Weights of a small transformer language model: no position embeddings, 5958 steps.
Each number is 500 + 40 x the weight over its row's rms, rounded and kept within 0 to 999. Layers, rows and columns count from 0. Numbers have three digits each. The size before them is the row's rms in percent of the matrix's.

# layer 7 attention output, 128x128, rms 0.357, rows 0-127, columns 0-63
104:475464539472517569482468479486478512509481429476461508501502415494549445512523522514523484542563503490517506458544586483579529493527481527535502535435499522528472485537461494463502433541487473
083:424530439521457472503450443517502498506585486531466471463456461544497517470544407483516505500569514479519512469529566540521518465521499468513496540521486544559417552496496528520508490468471513
106:521472511481520508517485483583542571486487486492438578549517504541492505575488522472456501482487512514472458511474510494482465480450547463505484480517514461519478488535461505499537521504500529
109:476422511481500493511527428488487543490489553481480471504544446461454523485519467525562485429501504528459503465515512515508494528525521498472543481518532495477535481484429482508489490471524457
084:501500521488501530488460473524484508562537520551595521531457474532528441541498485544439457484489449500489479500492523471527503543513494473424462484512530555512511507518539513475487559494490484
100:513457504521546538500532501516502527549511518538481514511428491525556571543479486503472501480525487556499477517487444475465481456517503514470508483478507499550501497465495466518501540548491524
094:546424470567435514544487501458523535586470444488517534489504502464480543488470575476544469597563459505557483497479476485500527457509470519447512478518483535503515533506500435473457479562513485
085:544544508439502487418529531535471582537450549629547482496545488513482480452484507493530493518510495503522496486527518507545505528459477455429524515498495534462488481513484510509540518450457471
108:510406485504514510511476465520497501481543511511457453492508542470485533522531524543530529559488506535465527488465519431495546475512514488470510449550518504442514522498483471495505519495495524
104:568533509509535421496542554579501433488552361478538511477456534539535514552509540577448509440458497477515479531510481471490459538495451509521482506513462503463511482559537504514523523470529519
111:467498389498503517467518514461467425504476410503581467531538469495563491473517509425509554504497520509505569490449504463515510473557513520552469544493520523510462497494504570501519474434565498
088:400565530522454501554429448463469425517534514480509523488523450449484473506541564495466463479518508462446516472537473500485488500506537452496472467436485484541532477515512417505540514536439520
094:497589555495555444547456541503471513523467477431454508502469523517528484541485505540481590535476488476498505505511532469520526539514501499552548476444495418457476486505483517563454480513479569
096:529525503506478545481553501508480517505526502469558488489458481543556471538486498462530474462537469537509459502459530518503471509520532505525532508506519473497507445531464543525549537535504527
088:508514505524454506438561463445525490425530552501601501503477550485527575538513536530493483553492480492511501473429469528522543543448471500440539473526530451486505470502449527508503483486506538
091:613464546500499533505478476573485514496564590544482573495472523512474591554483479512490550495537492501413472489447459501459419524537494501497525463526542552456494540528528502535491519464458538
108:545512453506510475543524567497436498449511496495471513511538542478514518460493470486527484491488478532484501531462517526451503503525532479546488506515483485451529504550496502548531527463548498
083:415517506451633524484465446452535494453519480426527481550557521494399557545478516531486472438506504521464565457457497517515498497492482492499491478512542517466464510535546497446480472537532506
099:501474465499504546486510469439431543500476546522528451504417457514577526504587482448586430522494478485533482428507498454533527515512473548449471505468493489518551485500478476459532526482543481
097:539492502536478542550431516572559475570540503519520568512520444430459489535443377529453461459518524501491473501459445532504559508551502499459541504513548474506443514465494454525500563444507458
093:429535519474546534568457491419552516477574531598534433510546434487538482483456491496591484557504461455507564517488459494503510515528535503479472530459553461445508533513504480485420472542460533
102:474454562471518491546445525493468495482519493455456497472545494467466459520524585475480458474453517532431571534499521481478493535497564503561490495509489526464511518492540463493483469490517537
103:460528465499492517425490543520447471544522487463486467489484417437518465492562527478517547518474561505514564499578554443462457482537468463521515502511478540516560504493446521516519487518472460
098:446481475419471519489517514561450559493474573525469570539481520538458511515507516563518506492526561537485500567487527503520492475482511468480485436517510508489510510498432527502468551449473481
099:538494523499459510555502480481492546560538620519480520458492517499484561516479524493513451538563482463513476515473444488504470496489471551451507463452488529454492483519582448429484458514506479
096:550463545467548447491499524459478576535522491508501531477493526501506590550576542473519484463519473526527502515470523511509520462516407447506502498536513515538456536441521478480474446512540455
102:496502511460499547474507470547516507507530522439478580488506529503430544548485532495473413486505502492496430494475493508508410533447505486560522514543502466478493499505526482480518456497517527
090:486547413502517545464470501527552522527505642486498505464458491429508556539587431489554464538443461507511475514566488545498468502543468508441496461454479523554500532497449513498465516467468475
088:526514503467531504507537540482545467471547512451468528448544504474459500493518555426483536487524533502562532515488534489446471437544453510453486504545524471495483459517505452445495500475537425
102:516528465492472471493561483538515476502471510495436457552460466446538599485493459507426486546463498525476496498508520493497464497506497464495437513509436522507479509503465427562481547499526500
110:509502456520521494562561522444496510478476430467440471519476434495510541485485530509496554509541428528518520548484505468509542467483488525521515495476533473534478538492505499509493474469490485
114:516473495457491530524494463516590482571539498505500581514463523452463524577499545487468496467447531485502453527445485534502475491480483489546485477495532488526512541485548470524516511435508503
093:452550473520491476424441530502478449452454491507504433512434488494450559536466555535502509500540497537467548538515589538421457544476468508473503430548458511504533490486466470536520561506494460
084:567537481522582449522466482570553549529478445626518511534471525540489543559539443461532436476505504460528486535497431510503442493467483531517472524475535518484469560510555513492514471516512538
104:544474491495514496482421531474477453515522567505530488468510554497551540482461564422485557569431484493502482530501532508489520526485508504516488440460534494507466488491488529497490506482451557
087:561445582487489459498551493492501516392537516521510511509455481482479447489506536469518477441480500465494454448522482468519500447539510498488497501517459507498503504512448483498484464526493494
110:525475466527584479537546449484496540450511528472493530492473545506477535493487527530475497515492496514514483516473495425501461489505509507471518465490476490467461504515536495520464535533475515
095:486508426605513495483467557450488524468545442458575450530501496475458524462550554481550499460483497531486504510542477548473498490518500561431476523529461469544512499517467400438539558483466465
096:511531553502535503564515453519549509510479494527472456540493421521547509486505501468543483482577485462546550441544475513557530447492491490463483520490554480495473462496455480406487463551524449
084:443502488540474466516542501427558417477507433547488505441509576491531494428509534548460476517502469496481457531407484454502454480534570505551498463538524464452500499513533413557518586505480507
104:488511528502483525530480473574513484467511423479542560463515534472469505507553455443480413476488482499457452497490512485496480457547497536574476522536520523522527552481441505515537488468487498
116:486406467532451435494468469510491513525491476510462488492535470507492407500582511546465469463502479533469554446552545540460527483486568481461454532513484538512496464470548442502521544454514419
096:538542530538572425545483431457500513593516541437540498534533481525463484498451460473464473461529493488517485410486498529590528539538483465511524492515468474473415533533475484518494443521485506
093:489507476529532521474459584407550451559507432419476519526552572456540511480566470493504471543451460513515516491537474553503540497568498492531490475491458477559533503479568470502535487488526524
087:531549514502582541497474592504469419433507497519526445452482464433477503480464544495438504487512463512432526517476540509515526482546571544514506479475515527502540479519515520462520441576546503
095:500523395495488579554443484490547529535489421477490528525450450511568540499472508450477506530502509551489506493509505526435400543515506527524528486492499479510446516475544490508525488527479552
111:515490510472496552525497504455537523516581487524485499511493546477575487536435539454456472460489506517493468495444511534490496504440457509563490456475522481464523476498545490473502518462510492
108:567510554442503541502539469518462504531469467492510500482510441451564520474544503535493493524451503509513485462497508492485530498476516514548446507463482514486494474519511498470494518498527481
101:406558495560534501529539506431550503520530477506492505581532489406531594417474501505448515527492536515501543524477517490487470479552489464534456534509513513479496519449555460506510548504464516
102:512508484502448493513543617509449496509477465493477462541510487509501554489511448527487512483543499541500518519577476515421445495491502479456507546518490518534510474466508543511554478497494465
100:453493505480505592508565507414392508476455516445482482544503447450523571529497543530475449632490505521481477519512566481467468572489475470465476498481414507489503486521503494529513504489506538
120:537511492518537459466507489550486482502528503521537439516488493521522519523490530529535519493460553489495474491463481465476457529531492495513471442501523506505483496516514536489485489466578550
116:489521505481510521522452556445489453497557488418534471510511492538508506517532521432499501487488513518464491538477511517445508509462499520497512472563444488481485492477513490477500540523496534
104:539486492488520500436494487507505532496502481491475475451491572543509540507538540421496524498514483481497531555510513442489486506459468521477491530514498504481506499500520519498452526476532524
082:555514505493539506493478500473425502449511584528540465502467488543511528549512530511435506466491531538442553552504474513502503507371510515504530457505507496450436459483515466524498514499432458
102:462493542461513473526504527482470511568496526539463467523516428478455426491443566473506517467480566483458534457535534495520510531459500549520482541500492577505493529484427519462498495495482466
098:545500436526436501522467540526527438522502495575484454602470511415516488452474492468526465539547479515508569515498478483485462475565497461484523526527502566457545483481533513509548480492528518
094:475493519545519445474508498529562545587452469559555467550457611479469555473429509508489462539519521436462478477475484473496436528506502533525504473539489482422541556493493471533532467519519497
099:522406533534468500481477459533584527449473491463489494479503483442461507463455562544488483450463455474516526458448589479511505444523534535486549483512577483470532502561506434424468456530487497
115:531491519489488521449494449546530429494469486549507450530471474490546442513543455498520495513472530502506491470545511552533452500508526557464446475502520567478517485495502502496495481487469460
105:453571504473487448564539523499456466494432501454506456487463489434464510494508545502484511538445530485448485515504475539501490498510568561468468471509456564500505448473488567495478497495500485
085:455442517450536465560544435484453557494538532476541480518499481498471476535484449501528470480500513569494478477484486452466437537469491467534497470518523549489440526512521471514474526440501478
106:557478476478483480466453572487559447504566458560554514515518486568496474483505558529515525571460480530520505499462483493503480482490509495516457446501482483499516473536508463449492551462495511
106:534508451476501556472577408541476509484534568503424524462534475430503475511516455430484490492493542496530474521488544461493526510485533510491469449511532460476510455514530475546496526480523477
099:490548500502428427486517590545533464546558483463473518526479519463457427520559517472474528491466529526457556526518441529491501510496523450543502496546495476529522471522480517517514526486510487
093:463474466543518439501551449492454482489384495507471444507553489495407421520466495599473538521536525499502505494481438479447481528504513490464494520461462524477483507535442467520509477512520467
102:496494491534493467501424572490463425487449547450548467461494484502487456470511473487508459503508518552497493452487565556413538511521476516509498489503524484538495483488475561529477522507498533
099:518536431463494445486478446519559440538559546578532497425438490489505459475477380571554449428408471459529531518524452552476494420527519554496532496491485529532506471516504506534479437475574451
115:464539550524596462480480480504490445469524495498505540507514496508509516447464529555469502511512538467469516525474535498535512513557545526481487497510497523461480506524516495519474523517488524
108:503522480469494504446463481522479483469456499494527523515491532539517519436545434492533507513468472443499514488491483531505529483479515516479547514505510499494475505484507481504517516503505510
094:504470546417500505497560464476460489506475488502478496498524516511544557512510503484569458483417504527493507501424494495474520487488539516544505464494515483445522479477515489507495481542577499
116:513474540539549496502528512485543509483561455445466509485576555497515586512545501500513491489483493469470540473470472492502514477487491499507514542509540493494466509479538427526475482512467527
100:467510499445530540513483474486446456561510518544531557443500522475482467511484522491467474547469493472524456508430492473454544511492553531493459479471491484453510503517457492449458481517503553
091:467452565500528479509473501503469515502490571533549530453641515525527427492470541547460544460489521476526517435548549453513532481501513523461490530477535510488462434493466557447493499510487535
107:500498403584471493492571586443548494485534524513530549485497551546525520477562483496588546499443490472517494467474425474484533491537485572485499533500495507509470535522462516510528462431498563
098:539445540472547480419553477518455489449483546482486477478586522489426520483508526543464557547449495505463529532495514484477520539519546472492508520508509522450481540508482500540475527482478526
089:465454491532526517494531468485584508539469516481480543494560524477468505452501525552498485379447480481499483550454498566511460544510462556553578529508622471471551478498534523504496472392549534
087:490519492534497472551467485540482466538504471510469445508540547443550425495570536469434518511489541452464473469551531431525487509559526492530497505529514479472551466509440481540536544532465477
100:496597485522501537414553490489407501446528510471397418494510377551469504460464495526495440488602516530500543441529539486475541537511477497465489594546490504502475474539527510517548493579527496
121:479484486491462463470470511456469469506541536472488436529527538501507456501535555544498526479445471477473534434533520490484500540496524509460514496499453481535504499551492509498519511470458523
109:533504454407512509457566567439449511497525508532554535464576513538499547487424498503467458546500508500535495519499475488465484555516446484536524458464481458455459435487559482501490503529548445
101:459530494480522547506448529500473525499462507518433523497558483485592499497523483456506496471524514477494542531517501466480533497517526481525499541469519485473503447481481567481512508556496501
108:529461499495505540506436493470458537546492504549494514475454448442512491567569455479507496563524478557520527478576533531526514515544506478476484566473520547509518485470482475503461483474488501
101:492502404468459495489500447498571551489476507534439490533492478503546510502467496533492487484434481456525439502507478526469450521444562572536494434508527483498512496474485484508464526485522514
106:533484544564514489528426501521596487494504570498452571517543555526456440453490497524480515450488533502492511423442486508482503480575529509452481517552493522505476566493543461498483551482482473
099:583527468453480493469451497517557459529538491539498486572534528544494484510561453492492478500487447533492514500532469549467444527490523471466538489566469503470492488529542493521533501450472438
096:628517587490530418500470565459505525470449474520488504483504542495455473437508470552507497511439511490481541505589492546462480544470497479543503483457507498536472517480555482512497496509468441
109:548491459469497476494420430527505546451494452567531545518491612463450457483495391475525509505467484500491497488479509482517525465525524448516477528521450529474548539507507497502478508499471545
088:514534471525449489553571455540502437471464492450488458477549453465482484491423508506468512547513571479489539522526498517512450518502529489482488468503512466473506484542506484514499473495510478
095:488551566507473461553525554522511505532533553443555565487497504483482525488577432481523524493487502507489469484522459458503493465485495496456519543520517513554501466506492490491516531488461505
100:494548551474442463552480511495465465495525521503518478478548513484486481514487537470534478444425490480460464480505518507485484513503521506484468513513504451510494517474504503473527465525449549
093:465541491482443445513494568458495505547515499515449518507491514565470521511468570476520553572469534530496530541488468531497533479438491517475476479503449576519463548502517505449493541463481526
104:518454436534499443509521488495497504446440531519470516476514490540526504495506465522521504540473497534492516534465481502464491520457513521477541471536492513474508473523503445491518547534489498
095:482505566492446448446550513487589509510519524476502486429515473502570533520537464497473465473438470489509524538541484534488476466434498490495476509518500438546496452515527504552516556482519503
096:475465598512443452488491493436497488500505522480483505473555484546507503467559472516510457531479523517450538495475477495499525479490497538504467522539448499499429502478507452527515495512528487
101:537555515535478454474481514450504532489459467474453481453539488438525515537480439509463518507464540462487498512533478560455499515475532516502516467499512496525533475455467531602514485465510500
102:471454555428545479541495517550490468527454574494495504513513460521561461505467440518486494526513527561498508554533492456475480502506546457501494490508463514441478484467522515543524505538537459
107:451467423492475482516525565470443466469471512496488493506474500475494457471495479513524488503505496495498507491506540457479521479499527522495472490493504493503513533492469542477520485509496502
101:477476494467520469510498488495452472530462463463513489513451516491460481533477466512482476504529476496502478507491486495529501551477458500537531498535525479457488488506489491541457489500528486
091:518568496446557521491472550497458534522418510485548552531531404486417518535509542471482542472549536483536569463540477480502496516533485461537494526467467538505477556460482501480542523550520481
083:489484468487535530523482471477510436514531518483489539493538539424474478464530561444486470361473520488513496496473462541486491447544502555484503516501505463503526478529528471482514496496474467
107:517521493475478490426499550463561527552510560551493496476552558544488413496523515489558508519432479468542464483534523537473481529471490505452483461484474500482513498555512467479464512485454463
104:445484497464487521475514505447499489472513447452515466527514460444523517441525513487525507520469545497512564514498539511523479484507497513542499469526504539550513530480522489472480511473485535
097:465518541524562510453540548442534424517509510450514510462460493533470500437450560436465462528535516520518513535494496523474463461498500507471513539535513532514467496488537516507555495558453446
092:533478409518573500515542455470548533531483517518519439491465540514449538489486475466486601509496504545544477514528484486540478524534387549489502508444507445455451527460494500504533520460460476
110:522527416468488585508479429557437535494488491529535482536539501451440522520457465497600464487573509493539553469499485476529463532539472473480520514496502514456490523487517488444495422519473511
080:461484500458496507514476488458468537469536494478478496483443500469498475469481460533530521428494480484464505447497518513489529497550503547518495514476489488504565470552478562473519486468519490
105:472485516503520494536498518554537534514499528535503568539509534431512494543528457496557589466492517524502482524487472500488469480567502484507485499459527560515544520507456542522479489452454527
098:471554513444504490527482486550488562495552536514474512498595462491523525397485476598560523490499511513485512504517514513535493564547466432499512541525466510452500525481509504528507516471484505
115:505461449486550521531520506490498539503489446483524528461504460459550503475448480542477480546494471520523464482514512523477511511465503497506496523526552505496512480464472450524528509538475527
117:476495481503475426522480559485530502483535483422481495505534484502439436467570557514529507494436523521516516475524504549510535501467525505554501509481445511507468496528507472479503538471475507
087:482417518528539489545549510470541500522519484475533473529524513444484486482528536502477477578590499472504515508490479468561517531498497493523494506480505553453492477534443504456479512473498496
082:495441428509540450460435548494451497457467488500547494407449525553504435477472420509524432555460436459530530507539502564483535484503526565460549497505512535525471486481505528509555536496534505
086:513541531437478479547565488482445529447433491503475470541501473433485531489474513486467543464477516484422472485501530457532451464496499527504554467506461558493445518531458595538453437505419527
093:535500478490514517576448505499481504497504556482536533470515521491478535529422411517420470478505491524468506564508487536492495551488537500474535498458485476493479518541451551556533513429476540
103:530537485494529565490464433547509498505538522470470570546477462483463472455474443555475556480485530487494531479530465478544458511524532482539487498499532553506474511495535469512499509471511454
098:504512464486456516478509492473528537472497505512461503571552504451468398464550496438543477513557553500511541493543511506517481435537569486521485537509484515499502520541483488521509506520509464
092:437486504485505489546418471525524578472540530447507539513543576458451432467494525473500465472488510463511477472529491518554464538531542483527521533517506480485480517544479478437524446529514516
107:504541490591488466546523514476552525492489421498446416531447561541523516522432550481436497516537537466504479585452516533486498456487488533520502492497467471473457521532480492499520542539479528
110:492447400445460501462482493539448559508388473510505460614505424454538511523483500515486480517537499515498499478530573473493451498500504509463508484505441572538512461495442537474483541495531504
094:520516537480565485593491531512546543543448523516546573491509486467529443484509464466525505448521477490491485499489472511494521463465513444483490516477494566435511435503560525469474544525460456
121:544491512493456455502485494499448489503488470556512467464468506482480527515533524480476477528542541499481484502487546513480470496510486504470483493503487528492545501455549505479534476468489507
115:572477488468470500484518454434431526492478465545531480501450510497559460543481496492506527480485462474477499526493492504541533505510538504533525516478498515485510505559419558499517474487486482
110:552518531491522469506493531561460493473546531487491519504438477491469490517538534492511526444484510527497494475484483471509444493517527487508471460535540544488506507557475504476484514483494519
104:525544438511510531471515557516494517531540498492467460398480507552525480538598504420510529538523480520534513502534493488493490510482442496487533520536547502474492500507512522520509474512519452
084:487488399486529505514479514504463527467488410496435452563514449486462456509470548534528535513494544456532485452512458527468467550496505522545502494500444485493514536498509438476519464537605535
097:515491521451510471497464559493475477489524491541511454536494490517624554566498487458576495515483448514472475498536514512492471526503491540513560470496518510473490508511472560512474470560454537
105:503534519518471495468510521546479501513506512564461500463479459444556567515470485579512481497473523522435488488534535538487481562504523506498458502474539537521519513466488582516573502473443548